Weights of a small transformer language model.
Size: 8 layers, width 896, MLP 3584 squared ReLU.
Architecture: rotary positions, embeddings untied during training, local attention windows.
Training: a variant of Adam for these matrices, 3676 steps.
Each number is 128 + 32 x the weight over its row's rms, rounded and kept within 0 to 255. Layers, rows and columns count from 0. The size above them is the row's rms in percent of the matrix's.

# layer 4 attention key, 896x896, rms 0.0216, rows 481-508, columns 392-447
size [102 109  96  92  81  91  98  85  98  98  91  94  99  96  90  83 100  95 104 105  94  94  94  78 120 104  94 100]
[[ 89 173 154 142 135 162 162 121 140  79 163 144  79 135 105 107  85 136 105  88 126 178  92 146  73 121 140  54 142  90 111 144 156 135  92 151 119  75 129 122 154  77 140 155 162 128 155 166 129 117 148 159 150 132 143 198]
 [144 154 144 109 142 139 127 156  75 125 119 160 184  87 152 124 185  95 150  89 197 135 209 160 161 133 112 150  88 156 125 138 105 140 144 152 128 116 135 169 158 201 151 102 101 125 115 167 117 111 118  97 160 153 106 103]
 [116 110 149 120 108 126 116 121 122  99  33  74 159  90 183 155 161 137  77 118 107 150 158  88 142 121 136 111  99  27 151 153 154 108 183 102 106 130 120 148 106 110 189 198 118  99 157 150  64  89 139 174 132 125 139  93]
 [116 197 124 101 173 147 128 147 115 165 152  88 132 135 170 144 159 120  34 110 103 101 123 119 144 131 153 134 167 161 139 125 170 132 167 142  70 113 115 172 123 149 106 111 161 152 129  89 132 127  99 211 185  96 114 157]
 [160 112 103 117 133 124 106 122  96  95  98 114 157 108 129 107 187 130 118 154 137 118 167 124  89 133 143 130 166 152 135  72  98  99 169  73 116 173 106  95  69  72 131 100 131 123  95 158 129 125 187 107 131 178 121 156]
 [101 114  96 113 129 118 175 149 134 154 108 116 110 171  92 102 137 140  70 150 120 102 116  68  94 129 153 110 132 130 133 141 129 151 193 109 141 162  61 104 154  28 120 180 116 158  35  68 117 163  98 180  88  90 119 139]
 [ 93 170 113 101 138  97 137 161 133 128 115 118 137 151 210 127 107 107 138 197 127 157 157  88 128 186 146 197  82  99 118 177 134 109 156 142 186 138  88 157 128 197 103  91 206   0 152 146 171 143 168 112 125 112 150  70]
 [133 147 125 155 126 185  56 102 165 164 111 187  71 174 172  75 137 118  91  84 142 129  70  98 153 111  99 152 125 103 182  95 168 134 111 146  85  45 152 108 186 195 113 106 164 159 132 129 146 131 113 146 116 129 115 161]
 [146 105 126 112 160 114 111  49 167  91 115 164 135 124  99 147  94 171  90 129 150 142  97 148 149 102 122 133 139 180 118 126 175 178  88 168 161  63 123 123 169 113  44 178 148 110 138 113 148 128 138 138 134 144 128 145]
 [112 106 110  94 153 196 155 141 101 144 144 129 128  38 240 128  84 100 123 113 148 132  78 121 185 103 154 128  90  80  87 157 149 108  86 159 144  87 111 185 127 133 115 117 136 115 111 173 168 118 181  80 170 139 143  87]
 [135 120 142  97 112 168 163 191 113 131 121 111 162  60 142 151  69 129 152 139 185 115 195 109 172 155 113 200 134 156 111 194 128 134 105 151 105 151  96 255 144 169 192 130 130 117 108 125 131  95 154 169 194  87 141  53]
 [125  94 114 157 141 150 193 127 127 156 153 151 130  74 117 201 135 134 163 124 164 119  91  96 155 153 141 142  39 104 129 130 123 111 103 104 105 149 112 101 107 107 147 152 163 112 131 121 123 184 111 171 124 149 125 127]
 [131 112 157  91 155 102 123 135  77 146 133 126 107  71 114 158 117  85 150 138 118 178 179 106 156 136 108 113 102 147 142 153  95 133 122 147 130 134  90 106 110 162 157 115 104  58  97 148 104 123 112 128  89  94 123  83]
 [124  92 160 160 142  90 141  81 173 118 124 109  61 113 163 129 127 174  94 111 145 127 181 137  93 134  93  99 113 118 169 224 146 119  35 144 127 137 102  77 113 115 161 187  90 159 128  79 171 105 168 133 123 103  90 106]
 [117 191 167 135 114 138 164  48  94 133  98 189  86 117 143  73 159 153 126 146 142 113 180 180 164 125 125 174 141 128 144 137  93 120  85  75 145 125 121 119 136 163 115 132  76 163  81 139 101 145 108  98  76  86 156 112]
 [118 126  98 110 128 110 109 123  95 136 112  58 137 159 148 136 141  96 136 130 147 158 149 108 143 121 137 102 125  78 121 159 113 141 155 122 134 199  83 120 125 116 120  58 120 108 114 147 104  39 163 127 131 145 167  71]
 [119  99 122 111 103  87 125 138 133  94  89 133 235 132 118 152 171 101 170 126 125 121 154  88 101 181 151 203  80 141 119 129  91 181 138 146 175 143 102 130  93 174 153 124  78  70 145 130 128 170  86 143 152 129 162  86]
 [150  82 145 168 128 143 131  93 133  90 114 123  85  99  96 136 193 142 135 127 164 109 105 117  78 111 114 148 154 130 127 128 117 104 176 153  83 148 156 106 101  65 206 122  91 171 145 113 149 100 137  96 116 155 116 123]
 [101  97 121 141 128 118 155 180 123 197  83 146 106 117 103  64 129 181 138 170 134 142  97 147 129 114 155 122 120  79 131 155 159 134  76 127 154 119  78 119 100 104 151 177 108 151 142 106 143 153 107 174  27 134 197 158]
 [125 140  97 121  67 141 115 158 127 112 115 153 100 121  64 107  94 148  72 121 116 221  63 132  56 188 146 115 111 103 123  73 138 145 100 138 204 138 145   3  77 114 140 152 101 185 144 165 126 108 143 141 115  99 166 157]
 [123 114 166  83 136 173 179 141  54 152 103 136 156  69 128 155  93 166 126 126 160 122 125 134 104 113 140 185  79 153 132 175 113  84 197 156  80  99 134 122  97 163 147  78 138 117 222 102 122 148 164 160 116 111 134 123]
 [125  66 125 119 129 101 147  73 113 148  78  98 170 134 137 129 178 145 125 139 146 112 164  97 113 124 116 111 143 100 103 117 116 100 122 108  92 148 161 178 148 142 172 117 154 138 112 125 136  96 101 108 157 145 177 110]
 [158 124  89 121 122 128 146  96 152 118  65 193 131  90 133 111 124 127 124 147 102 197 190 158 230 171 123 209  56  84 116  78 126 123 186  95 132 184  83 186 128 115 136 126 135 122 130  79 154  96 101 137 135 151 143 103]
 [129 187 141 122 147 152 155 113 166  95 166 152 118 138 105 118 184 137 151 130 144 129 135 167 131 112 135 139  94 127 113 115 154  84 152 104 137 118 178 146 184 157 126 131 108 159 127 112 100 153 153 132  99 110  76 151]
 [131 119 146 165 120 108 179  91 179  85 114 154  46 151 139 175 120  95 113 107 123 142  82 162 103 116 137 122  94  86 105  87 131 131  84 105 137 111 152 108 132  52  83 125 125 215 152  85 122 165 145 124  99 117  91 161]
 [102 123 116 118 121 108 162 146  83 179  87 145  58 165 141  72 178 146 121 154 186 102 155 158 166  92 131 143 103 134 151 140 106 151 149 111 123 169 127  83 115 186 100 127  90 143  95 159 181 102 180  97 124  97 107 118]
 [112 114 103  82 139  99 130  79 138 110 102 167  74 164 157  79  85  65 174 138  69 145  74 124 113 185 132 162 148 167 145  78 167 141  98 128 116 183 131 114 126 130 148 143 155 109 136 114 188  68 108 164  99 102 137 114]
 [168  94 118  91 157  88 171  76 145 113  94 159 123  88  91  65 208 157 104 124 148 122 133 157 115 157 141 134 137 149 175  99 134 121  90 100 141  93 143 104 106 127 134 120  98 127 168 149 135 132 155 167  88 125  58 190]]
# layer 4 attention query, 896x896, rms 0.0225, rows 482-509, columns 392-447
size [102 100  91  98  97  97  83  85  99 109  89 100  98  86  98  97 104  98  99  94  98  88 108 107 101 101  95  91]
[[186 124  98 163 171 129 127  53 168 168 162  78 117 119 167 123 149 116  97 142 137 106 136  88 115 167 132 119 189 104 162 127 141 124 115 114  97 126  74 152 161 119 118  97 180  51 166 129  86 164 125 129  59 126 228 135]
 [ 68 138 131 134 204  75 159 120 160  94 133 118 115 113 129 155 123 136 128  22 141 142 128  74 118 112 107 129 129 153  75 145 101 126 101 156 149 159 129 155 120  72  90  60 157 150  98 122 123 104 178  96 193 127  84 142]
 [109 117 180 163 187 114 124 135 173 155 172 178  57 110 108  79  79 157 176  64  85  52  37 136 143 144 158 107 131  94 114 110 138 116 108 119  83 121 169 109  69 119 111 131 140 128 174 124 127 134 143 153 151 123 179 130]
 [164 140 147  81  93 113 103 176 180 109  29  94 141 161 144 162 115  99 121 152 158 132 155  95  95 127 117 104 192  64 115 135  82 149 119 102 128 155 138 163 159 126  67  76  97 131 120 130 105 139 151 134 104 119 142 107]
 [129 100 161 135 200 124  79 160  51 131 128 128 159  93 154 100 101 154 135 137 183 112 160 181 148 104 122  90 156 106 175 112 144 148 213 139 137 157 148 164 144 181 204  81  82 115  75 114 133 107 118 110 185  80 114 105]
 [101 133  89  65 139 133  97 110  98  44  70 193 155 137 109 100 133 103 125 110  88 168 110 110 146 138 103  85 152 178 131 116 127 135  59 134 103 121 138 101 116  69  95 140 161  99 112 134 122  35  57 102 150 149 184 108]
 [109  95 105 151 121 136 167 140 145 133 176 131 131 153  96 116 157 163 110 156 118 130 154 148 139 179 119 155 100 122  82 175 125 123 147 104 150 145 102  95 133 133 184 165 117 144 151 136 130 180 132 138 110 150  76 107]
 [124 139 136  90 126 133 154 137  57 103 156  94 133 173 153 128 147 162  76  87 127 131 115 147 189 164 119 163  95 122 154 156 114 127 114  92 113 197 101  64  92 110 156 117  72 154 161 166 159 101 127  87 125 160 161 123]
 [ 93 131  47 153 107 162 166 145  96 123 109 107 144 123 159  60  91 105  50 182  83 110 159 116 140 114 150 156 104 128  69 195 117 114  98 139 117  88  72 167 143 123 124 130 118 116  97 130 143 121 124 161 124 102 124 100]
 [124 105 102 117 143 129 116 145 127 115  63 142 123 130 158 121  99 181  66  82 113 120 119 126 118 130  70  26 135 163 134 135 140 106 116 148  91 125 107 132 144 106  90 133 147 132 138 160 152 173 134 112 130 148 176 107]
 [121 152 188 191 165  84 148  88 126 130 162  69 128  75 111  93 149 112 129 136 156  33 164 159 140  87 115 157 107 106 126 178 113 120 126 180 129  97 117 115 138 114 137 155 112 126 115 156  80 168 112 119 168 102  94 116]
 [ 61  76 124  78 127 164 148 180  71 121 123  71 191 154 165 123 128 133 185  22 127 184 114 138 155 177 141  64 134 130 131 126 165  90  95 162 165 187  55 115 119  90 147  98  96 175 158 122 157 123  98 171 180 114 144 111]
 [100 170 161  82 166 112 209  95  87 145  84 170 161 155 137 152 106 115 107 163 120 137  95 171 131  58  90 112  69 155 164  87 100 137 134 158 170 121 126  74  91 136 106  98  92 135 152 135  87 146 142  66 127  99 125  56]
 [128  89 118 124 138  99 145 136 190 161 125 174 153 101 183 196 121  98 101  89 112  66  92 102 136  98 177 149 130  88 115 130 112 134 125 119 148  91 141 121 166 164  94 101 227 131  99 105  74 135 122 118 130  80 129 122]
 [133 131 153 100 139 141 130  96 139 138 150 105  74 117 130 160  98 112 147  98 128 152 134 131  91  98 104 185 126 171 147 135 163 138  85 151 137  92 145 131 153  96  87 167 129 101  56  92 129 137 156 113 117 141 136 113]
 [ 76  79 160 101 128 174  66 152 125 130 150 144  95 103 101 126 133  93 144 111 101 147 117 110 149 136 129  88 172 133 137  73 122 174 140 117 112 121 126 158 161  75 111 123 125 116 191 120 150 179 135 158 109  83 134  71]
 [141 145 136 129 108 109 125 114 161 116 128 146 165 123 106 162 189 184 137 101  85 165 140 112  28 158 146 108 122 141 117 146 118 115 108 165  94 122 108  52 145 162 143 140 151 117 129 111 120 115 172 124  92 132 188 109]
 [119 122  77 130 134 154 119 196  89 132 152 100 177 147 145 108 138 118 192 106 118 102 146  91 170 154 116 167  88 104 117 183 106 160 173 118 142  91 106 135 139 154 168 135  76 130 107 169 116 168 112 161 120  95  93  92]
 [136 127 156 115 114 117 139 155 119  88  58 125 181 113  83 130 117  82 148 145 172  51 151  90 155 154 115 168  90  79 182 190  98 151 112 105  95 126  89 117  68 164 140 104  90 133 122 155 108 122 130 148  97 147 152 165]
 [140  81  65 138 113 102  63 105 140 124  71 132 138 163  81  95 140 105 131 140 110  68 116  82 157  83 103 105 141 200 180 144 115 144 115 122 133 168 159 154 156 121 144 166  98  94 135 114 157 134  89 198 143 104 112 142]
 [166 181 145 105 125 131 113 145 127 104 153 110 150 121 131 171 159 134 134 122 111 176 109 157 136 125  71  70 193 202 133  89 140 141 123 132 111  92 136 126 150 101  93  98  91  54 157 164 100  95 224 106  92 158 126 143]
 [107 119 115 121 160 110  96 124 182 152  96 137 133  99 106 106  93 109 119 118 102 133 122 149 144  50  95 110 201  98 158 144  93 137 154 150 126  55 128  95 137 142  88  98 152 144 137 131 127 100 104 201 114 172 166 150]
 [183 112 109 200 128 156 120 148 189 178 204 149 119  73 115 141  98 118 141 156 101  72 124 188 133 133 162 107 102  37 156 151 104 143 156 116 160 101 131 145  82 154 152  90 140 153 166 148 120 177  61 151 140 102 116 185]
 [158 133 151 113 175 114  93 143 130 177 119 141  97 131 132 159 216 143 173 180 155 115 138 118  99 106 129 167 129 117 177 163  90 109 143  91 183  99  97 129 101 147 155 162 109 140 124  97 104 123 151  63 116 124  89 139]
 [129  68 135 117 131  91 180 138 111 131 126 167  51 150 157 112 120 132 142 109 123  77 121 132 206 147 116 154 108 113 177 158 100 129 126 150 178 156 110 102 138 155 155 129 110 129 181  53 120 100 102 153 121 126 128 105]
 [ 80 143 101 123 142 154 101  39 134 159 141 159 105 208 148 101 191 123 168  71  79 103 166 171 152 107  92 135 158  95  97  96 158 111 140 176  89 116 102 106  99 158 122 133 109 164 120  63 169  83 178 106  96 136 144 130]
 [136 157 120 131 154 151 212 117  46 125 111 168  41 117 146 134 113  97 160 102 107 165  46 111 102  81 123 179 117 107 132  91 149 121 143 138 127 112 118 113 134  50 151 170 104 159 148 121 101 172 110  88 129 132 151 110]
 [121 154 106  80 132  75 109 146 127 187 128 103 147 150 123 136 138 170 110   8 146 134 126 142 104 183  80 135 104 138 168 106 136 109 128  90 221 142 150 107 133 124 118 124  90 122 112 162 160  82  94 141 129 134 181 104]]